From a checkpoint of a small transformer trained on Wikipedia.
Size: width 256, 2 heads of 64, MLP 512 squared ReLU, vocabulary 3412, 5.9M parameters.
Architecture: LayerNorm before each block, biases.
Training: a variant of SOAP for these matrices, 118M tokens, 3595 steps.
Each number is 500 + 50 x the weight over its row's rms, rounded and kept within 0 to 999. Layers, rows and columns count from 0. Numbers have three digits each. The size before them is the row's rms in percent of the matrix's.

# q: layer 2 attention query, 128x256, rms 0.129, rows 0-52, columns 128-255
# k: layer 2 attention key, 128x256, rms 0.129, rows 0-51, columns 128-255
q0 100:573524528448481424531484578489504509575508459503470556513492533527513549538546526487396556557538490488507491472563498540479520485444554509519444562447509518490551468555509523503546557378481464496555525479520524482539458628471578448637419479525497614479365479478520556502560479540518456532492506523481502486541507537467538567431509453508532427456511457619504554519518484494468473463529
k0 092:546451495508471534493581500488436421491548521458487443527484471556578515457523560534484475653418467530418533538499537458416464490480387486507512458505555520455551488543488505568450555539491445529516598406437423534525603513493440518517484533438489579502459581483464540645517534524512404427525535533559449547482509592546491434476394554461519438479549552505558429535533473502449445488446
q1 107:457593448513437596429411480477509476478627482516578539529520456444470421531512515469424506458474460498504455552536459541458550419457550523474495599552482488500563501539404472522527475543537563501568414541473509486509521549506531582502558404571417515374439419523470479487444522473473590570507413365479473470504491444421575509527551427526577543523492456544520486540497416497531427549494
k1 078:543490559487546569574485548506532475483480539520492539574499528506454539522386415510488490446503526512581496629415528495513475527561422561514565530398481514502412525539447588406456543478491467478468498554582544577505417383536513546508506606415508447538488504424472537451540429543523506475482562471523446515532522568506482531521615486524469543487415550421532463522508475571594569492494
q2 097:520501507569499493446482588542494453486540524427489394611476415522554388406538522492433444603427551527504414530558535483418499509478517541497477541612413525430513481590519504567526531554480545531506560500520473464557458516508595478465529500499517508509465503444476477501492475463528408520456491427458497473549443549492498455525435481488467560460465490579400482560475513431494576387511
k2 090:590447599524529434487480506482452453483522529515538535549497521416466546400469552513464515535410494471552527470497562543495467516491547460483481531494522481512580483516468488516499544430481471438556555574471442457552633574359538514457532506500498466440483497531500528604495441547510483517508551512501462496489470520568453531563414555517483476501544504583531523525559633446398457551478
q3 105:523439452439371474532503522525515511535574457483592426501526459609528463622503461435526567436527510523472495465587536547493513545567557451549493488516504496519518510497529451573561537446511451458468427482500569511422444460560553447519487536523510429456511519505531523537437516517486565492563530553581502450469472436525546511571446410462513494459576416584530437537533461533493471529544
k3 087:542575472480554575489435382489454430408480493450415517450503553461439547543506443648472412393561428473619486486421424489473451550508408535550533520377530501467472495470407504505451511526459543447436584510515507488531526502428540572412503461571446528548522491507477504420526521505593542600487543463441562529511446473461489524426484445517489437583481467496401483496425462463515517478416
q4 103:500569505590573450514564515448485565491385424496436472480524445509465440520487473445546544370562645484572533546501436479471477535498579578530482464530500436578603421555594472437454563489479545517481505577555510533532468450489573543485534456544622528498504577513560555521488432455470454450447469567475505535489450527525533511512561502480472531504521465546542486548497600517431600610537
k4 078:524489465542506485522415520620485540476533559526498526479479533516552491466460476612543489511468472513672483545488514507492494558453516488563518449513448517519530567463482467582597494582454487452499439521529479452473538514507487541547568487521535540559606495420479407466549589603541557441646568559520538406506489498551478478437475406513508528518571560483480468457580501490506513511535
q5 094:528488529426487451489524435476408504582543492475552455544477403518521547442477493486396490539490450479535473407529475434547524542503514486580493513538520541492479429525498456537594594442585453524512470521517439539518578585562521489472572541446522477575512461466525517536464451502534436464586495426451453428613490485545508442529517571503555546508618477477469506407548471485474531470446
k5 083:532479465501527471498533501515468464460500456470494536581445648535492513519557552559509438531396484574449485519553558518616497433488513438413450562478493501372496487441498474526499595537510486472464657517518458488565504485452576525506447478545525575412455537552579485447541520523482484517511502522426467529413507499506409358574489505549515586495410490492481568473553527464500419416506
q6 110:501484491541527502510584614530498560621478525539367571533542522543550482462490451461548525586455543604467531519495536503590538467421525464450461435443516538539586558516560527468384477474486482631516625458570485461497492489438437466450508518535559525571413548588535491494559489469462492496468503550512524536469544507497477525565549595587425423423482439491434514468571555485471465432577
k6 083:525480434467520451458497409461410532528481496461565443586508552519565442471507612525419517490503589407408553472587485542465453519483485494487523514543493475451466417595501464462538489529490479585423480432529477520563462553464482522532474471485526535510545598503493568520510489463456474471563491568631534475551422517564494524439472505473515471495554551524502550515440521478416403531453
q7 094:485506571553514519454539507480481516621517512618505544541480520506519439572404472443479523543521471445528456532617467502534488439501537522436427519546516504476523548467490426498519484490408514497451524654437509513534496468550518517477523468581459429440551413443549424430447509513576545599515567457513535417510354426454515479546457498548542557440387501494413484565475561468437493521503
k7 091:529510511452511537520489474474439516446500479482511450473481455488486412553479442574533432339538545552529585413449531558414478440487539498514593507568509520511444469512434435442524436499455486464534428523543449574578565392547441515516592571510478458491510461451489551375505488437500531440423472402535448530459490532441604508521601523500513537576526566481484455532597519451459469516601
q8 091:403457432482584500563484487484468600473503527566529417580477472388500526571379562452497481498548534500581479466485500411530560569502557508509526586575471490463473498485487512441497461499451464477506498472559511500521517528506412497467554538497545493589440496376564487489461494438515561566430521440535579507545525402493404524540528584557443569519442504566399503557562481505438657524417
k8 079:469479509449455517428549503516531559541415552580520475518525467489458432565481477584587495309470589523496542439574468491610523531505489630395514520520472492559474424447524558450572492456567549477513515533587527468460517429546402502460490520475462445427513540528504509497462458559492520691520347516506483553501522550412537518485561481516465554548560509455548551473524496469471521486461
q9 097:498532448402524443495490538562484432512603566428534412526453539516540603468522499517516548517426435546425512514505574499405537633480521531523434570553532483482487532487475539518510504511581451488472565469576500436496598619502493509551481534409478510505439464527546473501555506577502565527505504486536450499569530621632540514479500520451522495477484515483483449549585514471449521457527
k9 079:402428598479484498487584479455548507549476457475477563509540480487545458421487516457446504657453468493465574491585533568599477435569478490416528491502490495461589489435531588495525514614492556525504523451480523531523442519443489418481482487519559476529459556548455517649490459480512465574423496531512467449456560514535418446527504569470519430434501460563543587648550546519461468404432
q10 097:461461507432589509433614599489577567523488477502415514509543537580516531490506425525539465613520450526465489537457507519565402384424487500452514425413523544460501511514547523415418527517585487537501407438473574519499561486545475490517561560520615571582539500577456550415456490508547557496534464526609521537516625497507470462504546532497489516554408508419493618395368501488506493454516
k10 077:462575534508530553513524406480480390560382618481476438511533503517497500485463494442561522530523521509458562467511534455425572488543538455521444509481511440517453551517468416472515445542549438508518440511516522482491447489503471449448430580530383399517586530461489566513475544528445479577380444505498506497548522466528491506538524495596523467472470472627524563505577469447513507498477
q11 111:553490552474551430562478514476504597465374486377457529468447473444592493571544441470600467505448535402498364421599489570507471481530482455562556447538480496554564489508501527490496539481476456537485586439453441475539453459567569476531579445435511448544524490525519462446497474503505507416498585454537514493557512470501574543413486523517403522512460439454551385541449547523536528463509
k11 076:539475495585402573479463548483473317529518492442429532552557544532497465575538512509429463534507540543542664539404534487470520434472511527559505542454509476595573500522410573545535477468491548438487408430490504588569505606511524468496432488523487535434451527478537474478578576494560558469477560486394549513511512454493524436458480476464541480487563587565525518536441533452463537631548
q12 097:535419507506464465530473550534452477451538439474518472529574475550540439502456482546557536509549484492465530470459508583500537523434540553447477484509536520588486471529509548467552484459564522600447585463570525544563476499479464503486520530493571402496500545592509473546483442442572518566563521513513561526569553511502504508511485426495431472465452451555446462473544517629534503588485
k12 083:427487454475446534513581427479454452429505499507446503462471548454430455604490497523518465368616558505551557522369453461536462561521460488603499522497514526496475489516548522497456495513440530533453462479446590466539431485479497549464487557500541541404461386490500521440507524584540571492497529503435541550474442477372447509546489504504593498518451530504428475434511449416533616544591
q13 094:514528532505482462518540448626474525549441513544432541406524541546450532528457458473493459435597483514556479541517455391428565568524464525560649534407516438455503560464490520424502521469438445491492525504483538580476485549429424528481552481477458540508456515407567573459488546545411537453431480531539519536491525579485533585470530515456481445576540505629468510505519473466533553507524
k13 078:431557499503544557560455478489524464403561562566519423467541447499537490519448492649498502435568491412541560546450454519632449508538523546540537511532541498519422519508491461414487497503505577498508468529636572469485546477502511490404463554472550534443463464491476523633504541499549555491491376475605588489478594481502447516492549384479533533512561466422561496477524408534615543419493
q14 096:466508510532540532495541586481548419486580419601450484541459501453528449413444444529472562624506429588540443567473492511483508496518509463469506518472369509488532465588520504488542475494451433483492511541383468606564531431427544482480459417570556506409485486570545479521466389542475500534493469470496474545454461403418478477600513516399571420441506560563547461401462498447455379390596
k14 083:552517461479547451526470393538386528525468525479527507635518540606560475485588506503332439645448530456507506519556549577445507520514592497511431545501513526455505476540434386501488489448487508556506571552439473442409444588423497479544514472464577433582511521598561508519545527526445418459544516489470415427512459544514516582466545517530520514565496469445496534547557451545543493624517
q15 092:481507519577517505440547469501517501475477457508524517544545527514512494574501490549531455577549513541518506513477527481650480414521589498441480438491521489578495496596463571480556457337492454514486498597454556425501534463528500460560532484473570522529436571581443525486457513501510477482486544478458499510597516472458516504435524487543539470469496476513529374498418559518503455652487
k15 078:539588449621434472514527483461557535516462538567472592492538467447497494489534547454508510508578533463489584623536429591471548566455510455533476476544519525548500497536533465456495507583445478485481511423479471578536569354515511603478517520502566550508504513477566531551548470530530551484488572599504519563470480571466539522555495595567460398445488518450622532579472473469448550534587
q16 082:486568557518492586554492482526496456523539482493483552472514490441479593374545552527503514401498565449571454508552484550515459455599532534550493483478433560395483487454434473563564458621507487488402629507524549587490539587552390487470530535524486437525547466482554465502510531453466556502486455439441555505421479596423463439488474486598531457568465437572533496454475449548546510461486
k16 072:449388486515492502495489463461474478558496535496502451454520513515550504604438531487461472403464556438523523471517491463484505515499470449539541531513562464582422412496525525448572469528397471509511464567438437470448451368486470484458481447576504499443479493502537491436495429545604498416505562518517496449465572430531520582588470422367508534468549596528425422558480470487505467506506
q17 101:522561444503504450455479466568441484462432497550513546584476488518539541477535538464467530481484503494479410584491442475414452476507491394493408414568471500506468473599513473526476471444443511463534411497467501393498475477458482511470520549430507616492468544433410366555602440434468559531519518563461487472605519562541508513404498486431417506520470484514531495454461464487489440460430
k17 094:568518565514517458517549555501449442501538574546492476498502538447535492424509471412509465618443510505480564489599491451446470508427450528438475452524509496466601561462433513509519554398631423482531512539493384498514557552471438534577512518449498537454505476502429521578430577453484346452483516631474479495424421497510437411450354545499550468532537472566563512532545505517471494504542
q18 113:549540513495435496478532541494414509518509471533452469525524504459508496540527441493462586594501447488560488559602500548501485438433577402567471579514505525511626481438500434591448527558514466493547445528448468591495553488563578480583540526549457541479611527532516503478581418555487526455579511474433477445519477524590581481477461478454504568506519501545511409587527557504483531624531
k18 103:554540532534508440499475514461427440463629483522541541579470586478579508403479529520439456642467513531489470474460528567392486518464552505497502461525507448472563483518482483611522539462494452458510581594461493475512532536462556533533466421526482541489510483464526460492529592412536421464569599524466475418497477498521498412507474451529384560465554528542519468424553520472461412475520
q19 102:466429537436496526522452534617480529507492509543465470527519537569489597586503590468529402582516553545563466511566483435505459452519545527502483549557470427523485464556512372440502469449460487509486515479494561411471446461542484442446539540557591506394407544531519511489512472467512434521540446516463442573477553449466495513569499549471371543426442507454443438569552503527527435502460
k19 079:474487507566522567479555472406537550449503473498422457480499430499551397459555472522562581399518511485431453500529578526491528537474501485477438492542519551610512509419459594488550451519379567443568392489565548489498461501527439472629488475519476514540450528450510502556492552559468521538444509477520504561504470540518559512538549540493521406475516464500471538577429587469451547506488
q20 106:573476511495452536585465605534486546514505422503611518499503522521530505525508451541519530608480543508485415471539520572466518520482584481508554431529564549449580574519536382546506572474493431502494583528394474610497585540439567539476513518485479559557454609515478542474446443469502414471473546512556530385521370512547502476585525500618455510486411475429538502525586487497456445515519
k20 108:508530475577517474499475510429451503505545454464480490580494500480546536475551643508418430711460488471513487529534507499399532448473520479492442512556431493416554584481476525637551505532537455435468546510464522464520500594455616492523487439525499540482538459462515516481565539485453506472578554505439506435475566594551478475518448538523465497470521534582560451539540469543377478549399
q21 096:434520524585597536548522463548465489575458485515475640514554614535463525484598462450519552542474562565436587528423467508584475420425551468529558480515537528507436557520507470589504410525537488437470459443583412541451539420546488502496465502554498536569602622524477473576520588541450492483505578610512552576488524592521501569521580537473474427572420537460482590506410437541515529486429
k21 080:585500460510356542444553545443496570404580433439577436495432423484493563498496495455536552653545382601455497512560520477464531560569398482431462594483437432565466508469538543418534503492542469635556475477485559559496512507490509573449547536549480561472477501512467532487464516506471516459477512415555491545459496425561436481432513507543530471524538523505530430524625482520523436482422
q22 095:517478531525474562530566533413481404486528420440475448549590496456480429519495533575452516519544473542504490518576545556470429514486506488464429439400485555492566431554510472523553463408437575497477430497493501479463528501562517521483481477494586514496489440438494490498475430597480447473512645430546589488431474505512489464519440448561442472544497472527430470506484529533513473572595
k22 081:523538528537549513536471393535505500627548531528497527547460579518560466570491487552495484541428493446476558513477423572488545552500602479612520475495495560511494437485580462477413488537579564573446576631501508526495503545406534573487495480498557412582468576567552543529524507438538468524602546496525420522476484570477563542580543501534562504578586514497544533549544506474502454581588
q23 110:451469425593555561599506495517577448512507460437509423556518509476500515422462544582485437593485537539477388579404496489463539602411548535421454454548476382518570401517552417469498494457423522473528525477537519538473569501456523438552448502426490513599487503575458522522551501481509349565476595510482500475491490507504469456551425565524488448471480481542468576537517546531413482614498
k23 096:490484534473561464457438471510477522578553505503482574490506537529548519429525516518480514645487438453520495477554558534487509429555596497490418372443423536531626587405449502608477535548584424552495552605438519473444605536421500407541529457456552489504468444558550504532491397483491438531575478552486465394480488547571500557545517505524501533491551471419575508482512463475475421529519
q24 086:462447532487453508446524474495430385460589489530481488565566496472472584494507437596478486454460548524562501498503439591575583486506408439521572584576451527439505403461472539503537464556482456476522542517627495632492507461547446507476636475507548479474559561433521602373471482503548614585491533480555499466523527513574459468492519543564416560538506569436434438466536455517551497497555
k24 080:471552521533504501443520525497516510463514530438525543499470508542380417531425486484622499353593438480499558519483484491498443553506592511506493512445500409519365551528529500428533516451483580485394410540532519491537440481561475507449493478446476457400465461452469437417511469541484421543436436515487541574525519504390495530555544477482421517520446474545420502465521490479428550572496
q25 101:524457577427506450543471513543504529488481516579541550499455461639535623485467556517534488501508465504509601474568560510452453525510521418501427481477463520443531458486468500548511486571586472499521488426567539491487552536530509440560437493548422482468512469489465546526579496486559493461515505456474486466538417440551523532622509490541469507500448520432447518463496522487474574359428
k25 088:548493513491512480436612623571554467544505527449608555527427514520549469433525510422508499630411494518519486563541561440553484547556512473426463531531443458468478489509600554548583629538528501549466562453383419530439442505487510530608475546531512597514522614544465515588466515567549525541503516529547492477471521500507500496449461536466506477448482490557492600496540523515495512477477
q26 094:446515482470455513490478503617559462472491546440585465445628475443450498576548553588524464333643485491481477620493525468571551530573479498482558542483530481537472478582655534452487449430425537451526449506535609567499519509541392555483531522518386416523530449586446479540482535615499484507516432455544516474448630509527510510535501475484472535541516543556581524426416438520488572485501
k26 102:443511492476440561572499496486514536510390478552504460436519450460457467549474423512620418334538459489468540389483480498498555473472475592523524500447512477546441496530498480457498460490549516511487430470509538454474486420540434494441433557533533415510495462558529505504510438489535577485493478501543507567537504475465472504530525506536471485492466499445503453469454475506559546528530
q27 094:453503526534503482474407523496469594535526548463511582538604482517502509412523437470581560575535480565463638514506499460546525504488578476440488435518462617530459525479487422535447627556587440502432462360545595523561490484552551422482552494564503477521543538561509545531497567428424537542602469543506508560526489564555533470452503518497499498527454443495527548505527503544594519555515
k27 081:531467440457530451474475557477569465359494411549501511564499472472462557458500582532454514550438594506419433586515603503557438487424476506480518513506463435486584473424501490588561520544494561447532569406477445475517509516458542549614447546469568598609509498483550501480481541528512491511444509546521509447578534540547447448458476501520460522423481523517380525484546555517388480452425
q28 095:486472514495523543425560582469505588536496564576559522479548473490521536441533508515536382540499399513416493484450555469540468534430505432483492519528496531511509547514587452414454412404551496567485465399552528510449515513510508532394479465549566551588615487554420615554457393496526565660503509506559571510585505439536462532581553560462545436490519511424473559385421423481469457453483
k28 081:490502557464511491540520488543506447500514543397554484412501467543548501467491495445498539556460507485431456518594492496613544534471469416432400562432497459466495482465461623481505532515587542523511565436465490517547525529558369514499518548522438522456466519546450459561436552528439421588417417493533441485504500517546500501569548506583459484409429457500488590445573547514485631498470
q29 092:537465484439442436468464594468548638465492501528452418518526589526533524447563603418460433582590541487547385559522461406443532445510464492564469489490378497412493426452501466556435477441486390459535600535470463510520550522432455540516535505423503509544518502478499447549515524435540510467486501495533526554545508539465472461507514592488459540347532563460488514501540549478440568463575
k29 093:560519560483489431497515531538467424455583552516478521558489430510528516470505541501473524561447527501373468553561652540463501568447552516431447486627533529522622460559521503523502512496637497536541494396499439460485496594438529433526427480457460507555492461506423439542520467502503470541531529535476488432515526541548488430490454511516497428549567436512509491472482560443470485483490
q30 098:492477520517536482506566456469492475591481529493417462564539545397538440488399532475570453549530571565446484501470546568521545532602482504510551547507459519487551411502447528472526492477507481478485583445533430484445493462419548568529571534536597496572483481432573448472418417474457437508515564555469532510433479497532541546555575523510504497573421430497407471454563433559523497569567
k30 089:518422489494515499518492419532471500474538446460491395434447504532533543585487448535555490427446482499570536540556538482458482574559526477491516483504403491557427501425533493477528523566484584526381476529543507461493560561555401573364449547564484479420502542504510573541469444490489563418462470557588514609491583486624403558558521490521476381521532511437532539471458393514474506454431
q31 103:415456481493594537460492465458618434472470591566527487413461462399454432516533576462487525450452458533492575476436457576596478524504510568503491467456496414461439405474540394456504461585518538452477443545519578435515474497544457512392565542488521506486548456466435572468524509443578498603520490455491542529526578456482535497528459516531508486526565522414431476471496408569486454566567
k31 106:453523478509443557587509485607514561560463530506503458518572495502529464592445466497565489337617547502505477514561532480547577532499511553465549589585531564642517488500560556410540461484481608513522453438577499486475494444598436488526480539556519422496486469516540513477453437540527551588477529557498474576493520483490560511565621474493534479523547503443546554522433439507616569459479
q32 105:456554450542473433517555477460546602426437460399437445496530425469556479480502484477474528496486551552520516432472438498491454433430517474452513477565509435596539535480495456446543520435504549486509461534465475494522435439516529474529451461552559498519531479547498445423511461434593475518498499511457536429465535470514460446538483524474526525534480529481485467458507549508461479501407
k32 084:561487475590513478447519568610427430537464514586542476478460447572478457491506511529518421573478499524596545456503444473436514448493508522531495459509443531506598539490406369531528541572441502501522555528477409494458554471468521605469581519483521518492531438435448428477475512499447450519533420474478524501493418543517516457531422445607379530462512538523470509501498495550473601564531
q33 097:457556432510451549485516448560492503552402535533579550426488476553456417556541438484501490421551367444478596503486530516421491436495469427471458523538484477464410517421527566507496448570592513491541431480547453514551477423516519557503477506482429507493558515486433503525558523601501628497581465561551536549499480480522503537423536418400529393508568510498493615437435446509530535415540
k33 090:463512474409453566449450468542580530534486629445517419502572539524500508556426439500609512347581493565552518553491437525575454512506480551499537489439525494518511458511518530467451448499506469497551448465469509411494504443535346558493477569558485383489482467536511497381514498517528552499488499429572506538480572544472439524515542499495466562593423507395524469453498402534505596487554
q34 101:472442592525509534475600518393521580465516510586478462429544436556597556450549518454492555566378462503460561483530488519609515486427474430445491400516395543469498489493409422536544557405498474560492515515599560533429498448494454458395505539464577560514502611570440540606520417446497482512540532434514606543471516501440466440560498517529587470495545497472448490452494515547543520457485
k34 079:503535459473525493572433505503513428549483475460567537572523530601487540523475487518464460643487530455526474540504461455402401561518499470488501505492561468496515445503524518480510491521524586505535565457423464522604468551488541520532490464515528586470461495498491474571496563436449496520429381570578489461510509480498475389467520541436552436417505544486463503594551532524505454561498
q35 098:453490502426468467439555538537458528518483574433513436462522490538529514455545449467623558524474528523451528518456449371500587509493379540502564516554662535574479530550504502569549560548584520607507505471456461543519537458475516480508466560598526533456501506603533399524553451552515559457491461507471506593483517568580580519469538499526506478569509476449518529472469439485539418411417
k35 078:407549490409539426487578517404452490558496499476519558595402602506567501517479540522407527461445539493470478491532517521542453507470459498473477560414458454484458530485505572555504426507470492487525495442477471509472531465440472499511432492379389531567459561509438447482412542420482491532420477557457415386573525467437446499353481534544432475448510530562413493560551565542390469501546
q36 087:452413517450611490470467553474504589501402490566484558526559433471537507427474515426511421439517525468470412524429545488548450458436502523482508390528488545483489428574487543454374504465426485554502587462469499549476501503488418460495464493551544470470404547483505441476469461495418410497536557443428480477496539554539439507553552522468424531456331495510466562562519516502550463443522
k36 080:551503517499524521579410565620525471478507572487509553494457524479531498497461517524525515548499520513485583538534474481432482619518483463454490517505439497529443482520621484575529535389473506539469385473517455527482494517437460482502543516523510485484487551598447559583492408509414550447454451510572362555486552439474521452539424559486491551472567487514450544429484540526451475550527
q37 098:527481437395428477542546504489547565422490418467429505442530436539438528588496438443526531387503502503526544510578609510451539526498628472580449517470487509560546537497486520492470550440528532521501525499466431459642453402575445437518495492496519468494529494614487492493477510474518533489517488504443541471478451498491565482548561449458496456538424442438559530438487528488512453493433
k37 082:488548528533496452470502514537567473428473581486560474500555612465526447478522506557471512347554502512607468505418467516531556522497475588527561524421504481464488520514539531492521521582435568467484503504607518530436444491586429505462589553544387495468494441546439468429491577504449520512581445398488481542496472431478541547439505454505402577558461492500518389458486549523573648513547
q38 100:565509465552477505471433470437517440384609512507552547507466533461411450479494587546360520603573492474493474543434540542562459527516523521523517582592481459426447476476473542521537561487543526531524563544491563473511546528435446579580472417459534520518605509384558501530392479522465452508481583562573498490472534585507522492526522518467532548550426448546489465489489442509472452549416
k38 082:514406588434485521524558440563495466572519571552490483475425484548457493476533428499512547505441379617528474454587539491446521557496565510555433451482529581500556459426527513530467510426472423534513484535514543476510481559473616439444492544542505435465502508503506465577506529546461497546511480512535397523509380444530519509541573443421513535491534503538567525333486485460534465484502
q39 105:473508576481495549515509588493557602550532480517483416540500536404555497446516507486467468398484579467509392474505510564497481508540472562432470523508471475486548446463384500501535494467391527465493531493397473562449453490498587521468442446508502443514443444529479464441473494411416495540500542456440490429473553458454531415518444522529500559482508504552521481562507477511494509510544
k39 081:578579542459485498538525525590434404436535474495545574569493525518500507514514485512497471557487494433538363518503576483482572456407570542429448523544480499584485509517538414508503518449577464510586434548501447533463565534504512465494545390480454444484526513482529520509488377487577470478522466503527529471519369533489396491590462499566469516486525561515453470509488605514439463568557
q40 091:534556463525516471586419568507564556398483440549509466476574489524449533479394455520461503535477504385545487618442523520468462466527525571503421489504438455501480460466507568496500434424496513531514434529433467455434466466554449469525498490502528484469464486545544466562546471405485517559583599398586454473566509424466400502380442445475450522476465535441530533448504452484489487589458
k40 076:504532498567485517503494486485506470546506436590425633489480453432501470526557508479364484564463500546451492452537514441497519528535481584578511445507578517575560531466503443497562535538525500535576574536480498550448494517502487500557518430503480550554492576556419569470480619518513484411526548512482566576499420586437555453520460487512491487460549519547603404563514511523546533460490
q41 101:495487432617599500521482484505584451540398583490533593451467594513491620516579580519488519598523506562489598561397343424544469555454484481502534490476477502521449547540564521548513433546499518502563546540454606439481535524415471557530532496492459506551481552434545545499484491573509528449475454600482509545514592481426550515523541560543644421502500535540478530440575437535548535409511
k41 076:492363471437526534547529450545531646497463430483482445501436497450514496442445460506491509552499482515452457482543516457484568528516515495490376561465447462524515526480459582529469539459533492512381417425479533472532571513472585413410511492536513545505484526459406529516484499525454467503402380492637544468408568441606474530494443488467443435486477478444473448409484532545526448492491
q42 103:470428544442467467528488552505458495510500526492494568587488537598545548492512531422488477468463481471465606484528492441435448430462462481540518427451495589515487595463498572545446529459506496625552513452530504427493499417511569451509510515509461504408419485523493476553457562502470519426461386466538475495558529420496451434462551489423537565455500457427465528470476520463442525341509
k42 085:541563481392500527407532575516544520491551511630635495507468484454524533552587563493498496484454531545547467515478534443488487475525477535424508553485498453457536492604521508491532416569517552500587568476490459442587459558539467547539556493484447464582504554470436523538450426478552484561438515536539466491467438477519521518448424624498480536502456467578549445576496627609477497514464
q43 092:427379428496618480457514523445529531499447522582432481440519493558537523439504540510558451560536513556462546545415448568434533571562592460592367524532498488484467438539516535496494444585454448424472453473476486460452567606438443477462568429546589504504553495521455591513506437463446417558581585412595469517499447540552475489622484516458566444519503501458443615434421502459438515512507
k43 080:466510498409436539550519531562520538606553486397485482499522530511484502540459567504431501659385407498533517525568618441448469551549473496519470539549495522466553516514539454513480547581511530609527527531481513469459458544454536522459454454562464456492529509580533459515520547533456528524476541564516565556471648480611537605531562474449587515520466415481538537496577514574528554484466
q44 096:520528481628524552447473523425443486624496468554450526523457554457435401476500533555573551454529542473506516526510505565543439462523531523424553480536486462577488545483476522539448437485459526428448397570549402503465483577442615573468498431519557494590543487486545401418490511497475514547525548488401426442454472495488487552409479481612449503481463579513573455513479531533554442566477
k44 073:479512408467503485518525445551506480417479539451464499494567538466443485583553402481508504485451590550560393544473452522429390413486530563504542522627453500500474557512539456505516419507489360493424537513491414493544489404490470479450545548558568438467406409425535503477502506390525530528535509432530530454465515493507564493547460503516472527490593589473442502590494495502400478618510
q45 090:582486473571449516453448483525443528596496538385496533483486495491504534473487521481553525550555601530549526493483595548491576523437472471470521466484515506534559519497478504547537546511533544541486576517480565541526509464477471500511503462470460326553474608511517488537507551498440438548498551555523519482463460470525498526472544521510492531509489476436541510461535409593451403555513
k45 076:451406449518442437559541522554521603475564445565531485609457571441490522442479611514428481548511481479536441540490469554423478500499552483516449473439409497510585514444485443561503496568484449483496426500462533476411609444473565499611569413464519567498471469519502513533445434404404566502437474492439491516538546445551508445470504495427422560525433525491445452471442431421503443420446
q46 099:536512544451473552574662472452425461606490486527534437486530493467524545594476511453484503483470574489441524464538422539491450524547506435570548552513548428613488464494523467515540432487467497501506580543560479454541539501654569505525512541526434418559514521512477475435448454534489600448556497532565470429604486493505448420558586507521534560573493472495513427414525460478527497444457
k46 095:467455525532529543475527508485512509471542522465519520458566461510527476532574452559565468367519518483602512526471505453568473493475487578508571594486569475546435534511464550431539480478456549489482473414534601560488426415582530447396560500588519509473471452553508473475477553451521567453488522430502580581515478506530491515447569493554520528545574563552519448562450489541527540527471
q47 097:575512556436473467460515533489461494528506599524500504457446529527520447443460484466437527579388487515506565485550460467478495458541499476473411469380506448455470531484548521573566561544456456514536475447510539420504422561481520459565403537420478497439537511496572489508573423495501517479522400464520497534500521417482487539519504507550571539443532495478540473468538488534472517432433
k47 080:609492438447525446478452450517417528523566452472458487529399449508568547524543590456396445508499452515529458429538527462449517418452422499442435641603487608451518525423469457563524588486482460513529522527393528543591513483479594474547524533482527568484519529489519421519482479418509376515519567558416486387464463561543558428505426570499494538445492466482421469502540538455605481541537
q48 094:452569448475474481530435552464498559490560571390582460517402537354493486502358510485571507410409490390482500486499503493427512551490430476492444528497523583549515549623610590475492555483566473538450506466415485465492480543446555484518397407506524442490484501470428506545520569587545524447428532550532517559485572364499467447516501515440495509515454559532503541450590496559443480494499
k48 080:528435520479580493532458577510535615560421470506519543493500429480494507432642525432476501547522502549401442487552560497510550580412403509565447414449461509480529509421541400537393487499546426448512455554527504499428463502471485455500477480488530547538523519448503494503500472484495432503488445480508517404509501508535511538462426568535428529439494491457402454463505527462468451480493
q49 089:458510415435450603589444445531503453526525485438520487563631521539513408515411364505425441463581459543528465581517511550484553520542475605500426561455452526511464399459574502433596475477467515491486508556494483438527513552540472512469465497419578458475496433531506447560536475528405463546550517431513482461379466490430498529432482458435445520512545465513451506494461503519511482479520
k49 075:549530573448617377487523467502527518492566487519428470477513513399381544437497514461503569510416435471394480510473470540496513577520505474533516502418571492515515461429441440507524595467453505642532478512533510554458500425398503648477448511580496543480544478525439571441497489492494478488503474464489509521517439480480401506536558510559495536461494499430457552500532535521534543492563
q50 100:467495587417477478560495539479469474544611551427558427579520545479510505510495560438381468596535434435506472534463592438457512551610462437484443470479537508442477501464498528511537532535543497636519500522434550499545541549481510486452455491489448558487519492467471546545493524467452558510530466524618538388564372463463480509562430518439486541424576465405517443535577388482473489471509
k50 081:500538488406591490552429510578428560508588484328540501556465408457531487464498598541525536481408538448458470453559511549466473458475465463494476506412497528534525433528584449432493510502458484462478555514498467562451470545446492480519488426482445510429488497481481484473510450492515405486452504402448472525446450499573527448505589453497383494494418481533453503390545510552475474541552
q51 083:461497603503499559511499512514607459436464481622562630497455477475452473434503609521383516575569383506542535543485487472470522481502542473523416544517517483482485506515535406556518526573460516524530560496488524435559551533481474599462497469498423511505442531524425510532420438459555516528551513458405443461465457519416574504537518465517668466473496481503586434492479462516496527519468
k51 076:567530514444529454523554544585446561530508545455530356545382545574585467521526565467416462569508527485440390492506557537524502468441473538373481519577490505499517493481532535491581471479501462486407470517447486439580532516454521440653532536502542532487569555525535522503548537500472477590483480536471512552439493515599452462583453609455472466488511522495460551559564558509451572523494
q52 111:492536603530455547566574521509584502502582498512531527570554573497491443420520435522476514601474500579432416514577513556492492393507553458450510561537525454504501446571507445493543519382539519468571500517437500454541518478559521605607556483511444539585502514516530495541455485564508369526559548528414486435479439560505544505447472466527537458523497439573599408546486531526450510584529